Weights of a small transformer language model.
Training: a variant of Muon for these matrices, 4977 steps.
Each number is 500 + 40 x the weight over its row's rms, rounded and kept within 0 to 999. Layers, rows and columns count from 0. Numbers have three digits each. The size before them is the row's rms in percent of the matrix's.

# layer 2 attention value, 448x448, rms 0.08, rows 30-58, columns 112-223
095:525535504505505477524567593563512537496485535485474498546473480473539555473508534488522501536491461540450498530438551462486536477492474500448395479464432531469388495489493486501518597497511489510481470524443477449526472470467487456557502507478504541461476478471381519582474441463400438481523476384542540493508463550515552493527496536500
109:488472570517498497498527553491556548517504522462510498490491516483482515449529509533498517556459491533470508539539492530502539429540485490510597514487474584469520514503499513483442505476487437505461377459437482578529523530517529537485527464469462522546469525496442539473446381575504475465506474430519462464508540514475520477502512464545
093:474497496494549425558487492537470474470560513446463512533543453462494505518529480524454473505531559403458444545507453534558442429529483524438523512425535563436544494465454467513414554560521496539524553526531504561405517440411457551559501550574490527484555531496513435460510495488461548529533553486525519511513429514463488480496406456446
113:450498512460536487523527468502499458491527567526541512566457452472485458485509493476485448477501481445583480495511493508459529568480533515476494500572546486456452548513524444457518582529556502526572435523490471444453471504490482524534469479481483543447482442424502514499453493524488542536455516546515522496503532475512409457443525488400
108:467530442498588511512497569501550517468422451561506519519503528515536451524402465445564513579545537463575475531521467516473499505496505565522495537514452513543505534470502528574527535484555461529492501552519480455428411529493498434471515456472544506466505512494491451372559454508530574499482561497440492463536566443458496510488530499498
118:496504515481575527488534500530521500468429589481519463546459508521537525414547512515502508512489499541538445493463454480526454500533487544506476498507470451416527488461557461498486553458461489508553411437472520458489562505481588510526505491467498509572527443519462533453455455419516439475538534481539552526519468534512419474521500491555
101:493531448429496498559473524502540552482451513429467479515423468466527446531496475507538511481480556512500526449458515501461477499493528467504531518528537551547509516568520454563495508502538480500485466507497489488519491535531451529508567423502516528561523499439501495559476525478471474509448479513410499453493511530510500485505467526522
114:540562520505501480426467505432555520513533488580462511525505530551506480520472589475513501494448416594453486535509527561515539521443578433605481458490428505507518474458476478539469522423482478439468519486492499548461443484492551491470522516522463534522412537461531515611499474534429556453527506477490546504454481467540549470527512491526
108:546481478493510548493476570466489484488528512567538572485467478465511452471449465518534518443501485527588520438502500499519538454557527551469516568463479475493500505483487515428601551483527549517462554488461511559492525509520510492536515466479544466540527469494540539520463494490510505519433524508532507483497526485433531486506524452538
103:484456479492489492500480569494490536476555424490525445475497451466507508480525536574454468476504468497475439467533508485495586501515522467485488510485508549532486480479456604500552501483499517541479451483492459535518451527462547507480555489456525505476517462504443539433462544474472537495499507513498459531475505510510530463514525544545
096:475555577518471508491533539471499505510440481494489446477535540462438484494513454570423535441441516470471528436474579494483470421504480538480509459404526478463452497485510459513504536425528427524517551531464512460548501491476443403434543494513491470429448528508495526506461474539458534496443495526508479507528506471502488509479526576474
100:524590519547424518452542475474496453501454423509495576507462373509564443537459548506463524507517528472572522472496567501517512519516505491487489515471449525482556500455494484509487483542575476515561400495494473386506518515496474519507494481549508506553518481439491435537454419555450511523445484494517549540478452543472531480486459478539
109:515450501459539497544499510489538536499534504473581516471502461529486448459541555522494536534562520515477518486511570465551492464457484511523420446431503530463519498506470547489495542531520485534480577552576506522510468529411514483523546466475517506471464468511531546518524518487511461439497458579551502476479454495460548499507450461464
117:456422401539483467436543476456485457532488443533507545508413458496493451478543563489468489499505518534491477460507551475538554480479556429552470498514477540439456515511441467499422439412520469499530449504523493479532477493393457444443502496491480571514471556494514459488443498579486451500472468479546548541506488421552557504513526482481
108:493497541465488493484531565591498517511470489494548537486571414483477493516488512474504516517382443525509543523494457470604508453495481459507491506508516497510490436521508510484564505486467550593436537490498447467504441544491486459479520509484494520497522511560438567481431504440487514553562471587546563476490477473485454488494434488459
102:525470423464548504545530470471507482469510475451552505545516471527447547457551492457403514559435500430456458508503548518499502576471554592483458450557508475583506453494589454418555424528555469551560488527509522486512568496457525488537547455439528491493466512535488554557501495449468514498516495462533561437548447492519515492523519549459
104:437519492509489518552460536483488468501587498432528522495490458447502515425487510505524509491547569496520428483447565525489459481464477501452469496503472561498545511502492508524472478481491531449529563501489522531479491531500469603470534473518507481498451520550493498492531496563516525533487530439414497452490536515390512459530494452466
107:509496524454474510466546464453419480503538496537544546524446526476438530509443485549477469455503438490527478440481503520461565434509541455419500456519515497506487575494519494456525464511516502503546528499577531513513520500476537534592453527488461521537486478507462472481481495546516458504432514471545517460412468540463419584472464460457
108:474556488481470480500516526538517494544514579509512525519508515424552512494500538419495466556431468484533504513447532578406570484521472451518507521406440436453539498409526495454507529505463513555490405585500553460513526425578498461443511487547526483409523527466443491519521410475460465473502497448515479480499515528479495543493524463489
099:501596468472513515509526507525514469468540490502513513459485547510507465444463603514509469487507491481499553560503497494558533465467501479496455422526467490441551513439472474519543446523514567567518408478490542520504523469454458433477523465541566495407529571547587482573523515500504502509530493471503540520467496517578494518490571449543
111:393450474468465465479541466499530472441547402517566581504445447494460554502522476463549527547499540391485457459492466551518482499512466514499489446468446521468488482487502502383496492525586556522539578495517481491522548487477487472491462562494508525497461448511495465525480503507491513512460428478490526553491518435495450461540505519596
110:511489513504457476472486526455475522524466451506438527556501503483515540510507581535488508463486488529487501509556513543538445431538453448525512460523484492542526511545420540480498457458511386468428445525513571461521503451433507551595485501579466496528516562450493518456476529528496513514549487488523568454476542519476496517488519514515
104:483457447515487423551546487529517547522507516496482586542492434547532423497548455497519549484542493520498459443482527458539549491471558506450445506500573491498494546452510552421457491576479496463503509487538487540490521469480460463459429457561534518515491465438520487528526590553561503443429479382490494511494457477506594482501483502399
105:534544498484502488495482541555459479459562532450501488513470429443565516506522498491543514506462452440504504491488449558560488499451458514495498464544471505491484521492395514499549459577534555509492547479540560541488508544487534465567466472459500409427411496516485528416502532466581506509447487503484528481476507507519536399525467508502
105:447467559553502448459512525543513473463501495560467484506505543544518488507506543503564563588414493514503474517464439472504554499505498534421506389493511468425511521503436499516549610541543552512504458540474517528498540483549455503561498506533544472467537506504420499502448464517532508536573499492548495471498479489502506481512538489499
111:552387475460472514560443507533516446481466462484557496482401496461538534523464480519520484490495481432511523415471519457485510489596507538402496517507486513491425468499552531485451506491533447514500586445520516462468536509495439456465463563540505549502451435473457480485487538525473533575440482514498511542532525428562505533527521394515
113:523478460486585528472476475467538512512523562502468523477481513430522514488554486462590515539493514518531557442512538532459500535447508469461463442478432477509456551457479499487444474526537494561536507496548527447491519527501461513471474529487474463488447490481438504507500520547585508422471524523547521532522502473454516551452567544503
103:481506472522558460548554481503554476541457501473451510548516491467513510487503569472485523513466526503476446490504517583544537494499519534505530561463452542462475484484405544560481498518511616468461540489488498526504487531440498431547482562505534479462488498474419507461493499583513494439474497533528485414482488504530544530456557493508
103:531496513544541529527514407471474496542443422420518553481571483493515450543467492494481438494486492487516514528429476533555522514455486522475520576519455375493486478550520535475539520491430562504487487548526475475493544483480454543503472481520545529544515446462516513515490520546571481553508475478520548545507453470555476500470524528452
# layer 2 attention output (transposed), 448x448, rms 0.0832, rows 30-58, columns 112-223
110:487405457489412539464583509526490566558498518485508437567448477481479450496506521572548524590542553483536559479453517478462527486482459525458479516464504524465441474541455425555477550511493439484426504501484483556541492456492494512501510489471583498479487445475498513510507500486451512525524493465484550573535542509497515466506514490495
103:451559464523487481484474516493407504466508479491511397434512584463462527486522480461514446511569469452523403514562477536585569476579493459556518468505465569412419477511481488483556538525485440506509441529486465503581473509503517508521562513465507546517524502488490557473529496546459513489517488492494527462421517529506564493466591482521
101:480489489495523513479503488499541506584557525485453574508517506461547474601475506490433491542501605531535503533442459559461426434494390454498469519482503583512461457545503521493447484559539490463433489472471441516417507586535434459531442531487481479438497512465451456472507564551569487531547539516555491487512515503452465533466434492569
101:554475523485523508453486491464567506498550487495526495548536540479479421509489598496475495548494520490526501536427532513509550455472509501500512492539446479534558561509490507489448529499553535483532477464472452479453506476471524502432533473491446463453431397458490570547494469534409491543500520481571519484530520472485528545512436418563
107:536489486481570572511525454489504518527493489503510460499525510480544495542473438470548472469526457488485523470482484423488564506451487598527483494528466500533452523511473550562424489425544410470523467451410517477435463485481505471567490478461437512484533497592467471482477469506517560526526590508526492500461506533505473475464531506488
105:447533484472452482443515510547524483502425485507520461511452444529570501482479427542490503462545476523489447524460467605579461542476543494468493506472499508507498493532590455550528493458478538626502424543562584436524489484504486565496446515547465415541492499551451514506506486436574481445571472525497467489497538505459455476449473506499
099:586532452433488493489458535474488542530478455526544630519462487451516461522511456528437537591504510516523496417517492543507510499490487537532540468507407517514475512431512540524509514567539535475473507537515487445517528482486578535515534450463563498465555519544504618472523492528510457510518468545551522478545479513501477486509528564493
098:453489522510466514468456429517551497482452412509485581563491577503503470533534537494566471546527482547526543487472526504515514570548498531532510537479446484588527525547466459523474584449463572528445574400504511466423523486567482564549494503440489550436443530479441499613487534525502570520472474503526505548512404560502526495454527466494
101:495500542463523538486496518491504488518521523550548533493561462536536508520569450449454478485522515488504496529426494552573559567543510479452469423455406504495442529454457502577565590555472507521551473509425539466475522531488465459506499447435476524559524512472439538514507468436487440451477521475485468474507553477509483495419506468521
103:482479503548502512468477566498475502447537368499495468486564502427504506536441485478487487531439532456449491514492548521434428548428494528455459529486521579503480460452511524469533528581442442452539496607488516487497543570478521465470468547502474508541504496491523540512448453514477520476575488496503452515460563426496520449521462481465
103:503470564443408525500452450546527494454461505533466474474534488508553460507493410499543521505529549483476515447461555516554483481550462515480540509443471466576423512490543521526532453449517489474551534450547489621542514534539406523514474530516446491429494505514513503421507508471489472426530452601501473522485429566473470543595526524549
106:466506486512443447484555502535497506485519577592511539513528511516450466475493535582478550462470566500603510518467526502510500507494399487484598475472512557506553559522546442495560542532515454441565510492487495477448496473394514448438578517488557450512463516451512514426524427461495496490475446503524444494447439522436493443469466513478
101:494465524502502494497422442429469439423504495508503525555496463593519533449519511559490452442513514449521529474501535517455498451508494511560489540469474458496546512482426487493487521474415457489503451507597469500479461510534492435439431500482495545590459464494577556496495487482558524410463489526459510468490444497455525573512545508456
102:420492524494562445528474486483490498479463493500584520497582479483433495509479519476454458474594481481467512509458511502533531557471518436468560398484485517468501515511504472458474390573493391445444556521479500506525520552503528475435516487502492511496500508462476473476487474424469508563472486517486500513515533508506501459462578543502
102:466468456491499463545511455544489488496515560487466507452560467433481499471510442423383434458511526513489469470518550427489501502511506520501495454500452511468519457542477516549501524505482503573544472528546494475548459536491478503453532514566505559521391510420484521530430532501502522494445477553545540526476493447518543494513452446463
104:510489482533466545558452508491542502491454509469499511509526548522516552484513426499473516473528472457505508515481454440484485467502536420506531503484480538499457456518533571481506395471549473541557443529486502522442462518423549453494505464494494514495507527531474541565501471472520485427524510441490511473471485470508502509557526508478
099:543480470532467501544521454497512480517540466478495502556529456515526417410491505575495520531490506531521476521604492550530501476539521490473472545507434580509538486450423514477487504523533539463485540419486491477555499485587492589490521496493543450513504590486431468501478487487540479488472502479423511499574518453467511537492468415503
102:414478483485515462459570499552502508571510503536467503508486472436516522472523573520510537456493487485451451477499488507460571513460433505511488483492456592536533528493536495506452416540497475480508519524545423534556430513550485516550434451473517514470538506548491498496474471438518450489455493468549526514539538523402473530433539527508
104:399545509471481540432532490572547435538491510512518508508532553509459489429497479484540496500497492421460506447516490475482564573458511512550481460456412479511547468486498504530547486480456509480538525504496405519526555557556524465520500552473502527475518515503515529429581524518459549526488452449503479424538446565482486598445466543447
101:501536421549513547452541438531439515475504521523449543496482475437477479499521546520516559491440513517570467459506620517575509461554490506486499509553466518458521486471452549556493504533440535509522515518427495478568451496478459495463473474533480407455557522517519506502557531479488506533547584507482558542501507541445461513518503387554
104:484520533522473456501506509454570512441500443490541496504482487460468531481495511533445510547470525452542585511534479503502508458504460498596470568483466492469530511452449415471527479514552570541590518485510514557542525474485427495514505575531421499517547502522470519461507389441509495489442615394515488509480558470533515619579449502599
103:445521524518413489492453528491458519485516439506484486549482564462463480438464482457479495471434495465473430459472445578554485509475499522532497540496464490448498511582469482459573514485513538435475510639497572470463563452489524444524545497446521504492474491494489482467512492520507496463489446507479544474554520498464483558493521504533
105:500482493467417517451505530485509564507523533520438582494475477455533493425529494514482524530545495502538504528480547510460493520560550465524472480492476394446500454510498540463541560573494532491516571508563452442467494484521430486493526463529497438534493491517533466498571563411580514453504452421622470495479494506474496555504544473437
104:537485495498484463487470394543447517483495537517464521427526492544476520566450530474449501478468517560557444523454539466537513567446457517489467464542578444539553492514534484548516445518425522513487518468456499549562608532478637568534490536455493420478496577511465526437549476494471466546483458546527436506515524421450482538440522431526
104:460448600522491486500509556493492469444510484507483479543530537549483507420490546514541467566487572550468458487499515555582484480499536471545569450549502472494548520542466469524600492517491489556397548558459476565528516573542540441452455551533548460467491510517508530515469472492487524517470557547521505556444522476475440447431485521467
102:513502492499462472457466569506543518499456405490512498450460526501522518542431453559503509451466425558487472499472524452602483447504555443527525467448543507483500510529589499528516547498425525478460504518433558517409551429503516433519509487570541511441573483518485566552503554442423538592520543542448519509524531478487571429519559486506
106:503504537491528519470510494498481472536531540575545509426479484491411522487534508508505500377491471585533493487535465455481434468558460510402566520489512537542474532478459538428414435542496483509494503482497493516515543446493481489547498507409554530498496460451453500527544453534551469533546485509538521525458494481477514495550504530425
105:492499505538518493500536535464483467434521554464524502557494435471465460601545584486534544591478537524520396420545502462549500566471470491474468529511524528513552513449492480475494497512521526445535471495500518476505449495449516633521471553556485497540470525512442496497510465583495464518479590506504442548407455506469528473465511479506
105:536482504502526475523530460475507494536404428494521469481550483471442429453477478437466494525517506531522429510475446523527497549506479464508472586473537442466461485455471534435508486452511567476480442543518457519533540460523492516503581508475514533541585506418462450463478461557518538542442565533459436475500479541448476549491481450531